config = dict(
    n_layer=9,
    d_model=768,
    n_head=8,
    n_kv_head=1,
    head_dim=96,
    d_mlp=3072,
    vocab_size=32768,
    activation='gelu',
    norm='layernorm',
    norm_place='pre',
    norm_eps=1e-05,
    positions='rope',
    rope_base=10000.0,
    rope_fraction=1.0,
    qk_norm=False,
    attn_scale=0.102,
    bias='none',
    tie_embeddings=True,
    parallel_block=True,
    init='normal',
    init_std_qkv=0.0156,
    init_std_o=0.0,
    init_std_up=0.0156,
    init_std_down=0.0,
    optimizer='adamw',
    lr=0.0007,
    beta1=0.95,
    beta2=0.95,
    weight_decay=0.27,
    lr_head=0.00593,
    grad_clip=2.0,
    warmup_steps=410,
    schedule='wsd',
    decay_fraction=0.449,
    decay_shape='cos',
    final_lr_fraction=0.0,
    batch_tokens=262144,
    seq_len=1024,
    doc_mask=False,
    train_tokens=1051000000,
    steps=4010,
    dataset='wikipedia_en',
)
Each number is 128 + 24 x the weight over its row's rms, rounded and kept within 0 to 255. Layers, rows and columns count from 0. Numbers have three digits each. The size before them is the row's rms in percent of the matrix's.

# layer 5 MLP up, 3072x768, rms 0.0316, rows 2837-2842, columns 256-511
102:190135102138087120117169140144100147142099133118111137127140148136098160123125126069128154080126154132097132050068152113082127144165110139139125135094160121164159170130096145125119157147106155140131147159142138147149116116118144099114146125086127154112116159129147108116161140178124107102176172145129135116116107106114110133120108145094073121099142101155111134103128141119140100124136129104137134084172118108124068130126153146106118175120132170137121080085126149141150135084151107124101148120094103142161152150134114079114111127114120122162122156128082144128102119143119182125133133141138117121151118094175129153114130194105097108136099083159144107099116150126146083094113122160124126140150168161139149135100126116124132112124159156117103133102090178078089100123128136
108:120124126130153107110151112105155136126149165128104133132095141113129141137123109107110120150090145119119100139136109089120108146155122098117155147148134062127131095127146155128141115122117153146153119177131134127125101111103138141149140141095125129116111132182120181112140147116133093131086161124155103140143165146162109137145126158142105091124089128119121109116159133118085131141130122126062129148118196148130098135142137121139158148144150112094165093119127101197119070134104156105205126117127081102102127147162100063137110115146132153126155138138070119103151104100146103126149125160115138143137135139126114089091117127128127139124097107141102134160093109135168176114114097131119133110118177145135153163110123116080141149134128156127107113131200139163160160174126113
102:145114129153125100168136097140125107160126143113126158145100083113126113111127110134138148067111066122130115143105108159148124124134164170162153114161132139120155138122158111072073139132132163124163142126154098167087127117126144137200140157125174121138155147118128143149167110124107133106125103146120140073102084104147107148137122145154117132124107130090155141113116164127114166147123090079078153195073147134084124151127133142182141113113117133118163154097112086129113141125200166065132150085143122149131113160113181130105157146150158154140152138168089140106104138127119113102139112145115143148119139137101116102130113136130117092136123130119103129161108093126148146156103112104130145098130144123148109137146090109118138098142139170170152131099137124109135158139122122
105:154111095141114124093093130154166133149124124147122116147147127174141128128141120102122138127106152117136092127133131140071140120163144136136128145124089130096148146102162136078114108139153118148076119141204116124115119119124109149090144114129127144108164092115137125094132172121139141144131156159134134141188181128142136140135152112096117113125086141141153109132099091117131183150164104115128132114075188100186175082097132132090161160121111123164120182106143186136151141120142162111109144130126127096141129121171148092158135144115144111122117130062111133138094115123112163097152120113106124137127117106109106124168141133063139128145109145109091161170144129169155136170128135119131137178139131101102102146163113165122158122146167106144098155121138079121125159192123118
081:121129120097109082150139164108105077118185081156117147144126125191096127095157104146112156088152125119157106116102125138122104140095158134133142132113120126112140136108155135114111127080144143115168139155128106137086127100144099119142143146121128129123092124174114136142128152154043157163104136137095107148139147101159146133120133091138103109129156078116124074134163109169099157114121174128099110124135127107143134099125137038142106095125121112133169106095129120143101170143103155116180155111134153130136132157140097076150132115125094133126111116147127146118093082085110095123115162126112151105092131174138165107110099105140141131094119102144116082161135111129090137131141138156116175156138109113087109090126119109135115128157154142146153110161114118138126146153146140
100:129099137184117131137149115126128140122157152139116156175139118121144133102143131124190116110123118153131104125151154127091177134159166083123141152143143134135128143148140111140123179138157098152101099157178151112130135105085102160100114101161144134097118142108114121145141166170110152091078159114096121129137150125164157121149147141133115127131083122093123116110117185097110111156102122115095151130107121084181110135147128161146174152139136144083155108128119095085151128154121146128127123120110128124109147117125104114150126136118117141141129160164148122079150103106113131137152116108162142183126141086115117103133144160132155140139161130138077172149090082116112131132144108117099105089129151150175118094123125109112108138125134117117094140148145115101162181154132128
# layer 5 MLP down (transposed), 3072x768, rms 0.0279, rows 2837-2841, columns 256-511
091:115141145123111123112141119150156151094179133096133120133085119154101107134141093144091074132095103146159156124136119131127146136076159128141104163142111109129097161106115142130119144162138104159141143129116112091178161158165121109134122111118154090144122147100115114135120130136130150143127130181101140123123090179146106134108155128202175113130084073130095145129128110111167140135120145090113138146122113095125111112144091150189116121151131122159117103140096114130130140107108125153147097160171121123121113143157095131141100146109131134146114095121087140138120118145132145133119167173134069123126145142160122119165109088166163121123175126121135136108142130102107186091123153148145158157124181123110103100100136105090171118127129121114116109166100105121151160154100157
106:090095169118151124100105139122169122110143105187135135152138117129163128126114104122110098152146136122126122136085101181113128152131120115113169089157144107139129058159089110145134145100145131159126146161116137144155186123127128131101111157083112143115135166187130120122136135127185137117117129122137113108131136117138130130128131104117119135132134132111133083163139083114108080107117153118160120142126148136080152176195127086089137143154154122091168124128125138121133130141131119139151121113135126110151140133154147139118105166138126180123158118091115139130127137092146141126160100131137085138116101138129106093120185124150167152111115126116093117131084088144145149137117123159155114114154172126082163156090120174118120158134198165136139100126172137133123099199070121
100:109094176181101112140123146095126126140130167147130112112112141142114056127109135147129110111117115111155174104136124098148083143090105098112135113111120138127089160133106124120132127122150105120152134141142119070147120182150134093134090130132127122112101153150141106165131113127156132076159153110156151130167112120101092119139131122145151175134114144111037151134144146137164111115102121090124139138137110133139107082175151126129128135109143095122116091163152137140156149118103141150154107089169138120157122101181137165167107136125130118149122130138133180144126103112131105114135138146166104107122107129168109114096162125146154149104148142140136141097163106131122073123152138094113119146117140140115117146126161143129132135135127176102099144165070144105094147129130152
098:137137166161141136128157110122162124092124129111133081193121148145144153100117144153162130098114140120124179151090105183160149081104136147113127150141130162127137158093178122132078092101121161079133142155111127111084085128098167175144115097106152144091120109117114160146108147154119128128115075113146124146158131123112126146198147137127141098124112162109150147116093139087126112130159114139099123120159105146119143073125146136175130108080126147101156109102122143133138150137130181137133121153098148117109144106139158157123088140087091152136089109129143073121109163085132137097119136129106132130094175123127128157171104109112125110135108175121117127127158158106099164088124155110160127146114083157112124124134136145126141129144129125157120142178080117128139143104127137
093:127150129100132136097107084078127093132103149129134125106109149115194072114138109081128121091139104102141109107145142072140127112148109146143166091082137119144085131101135127127125136131145169155121167067100108124085167130138142156180093103110168139172097132154156138131163136114092097118137101122129123133151158136126106106105152113082107196148116136135135088103062122136120132144118145163120090160100162128120148134109149141142130137142133163142113122138120119139115126083111117095117108130143143129124134103161110121143156131142142110147166124113105122136141132148119140090152136091148146131180136077120141100134152180116090105126171146129170137102149130105151123130064182148142141104157129149152117155114081146150133117092106134133145111161149138113126081105125094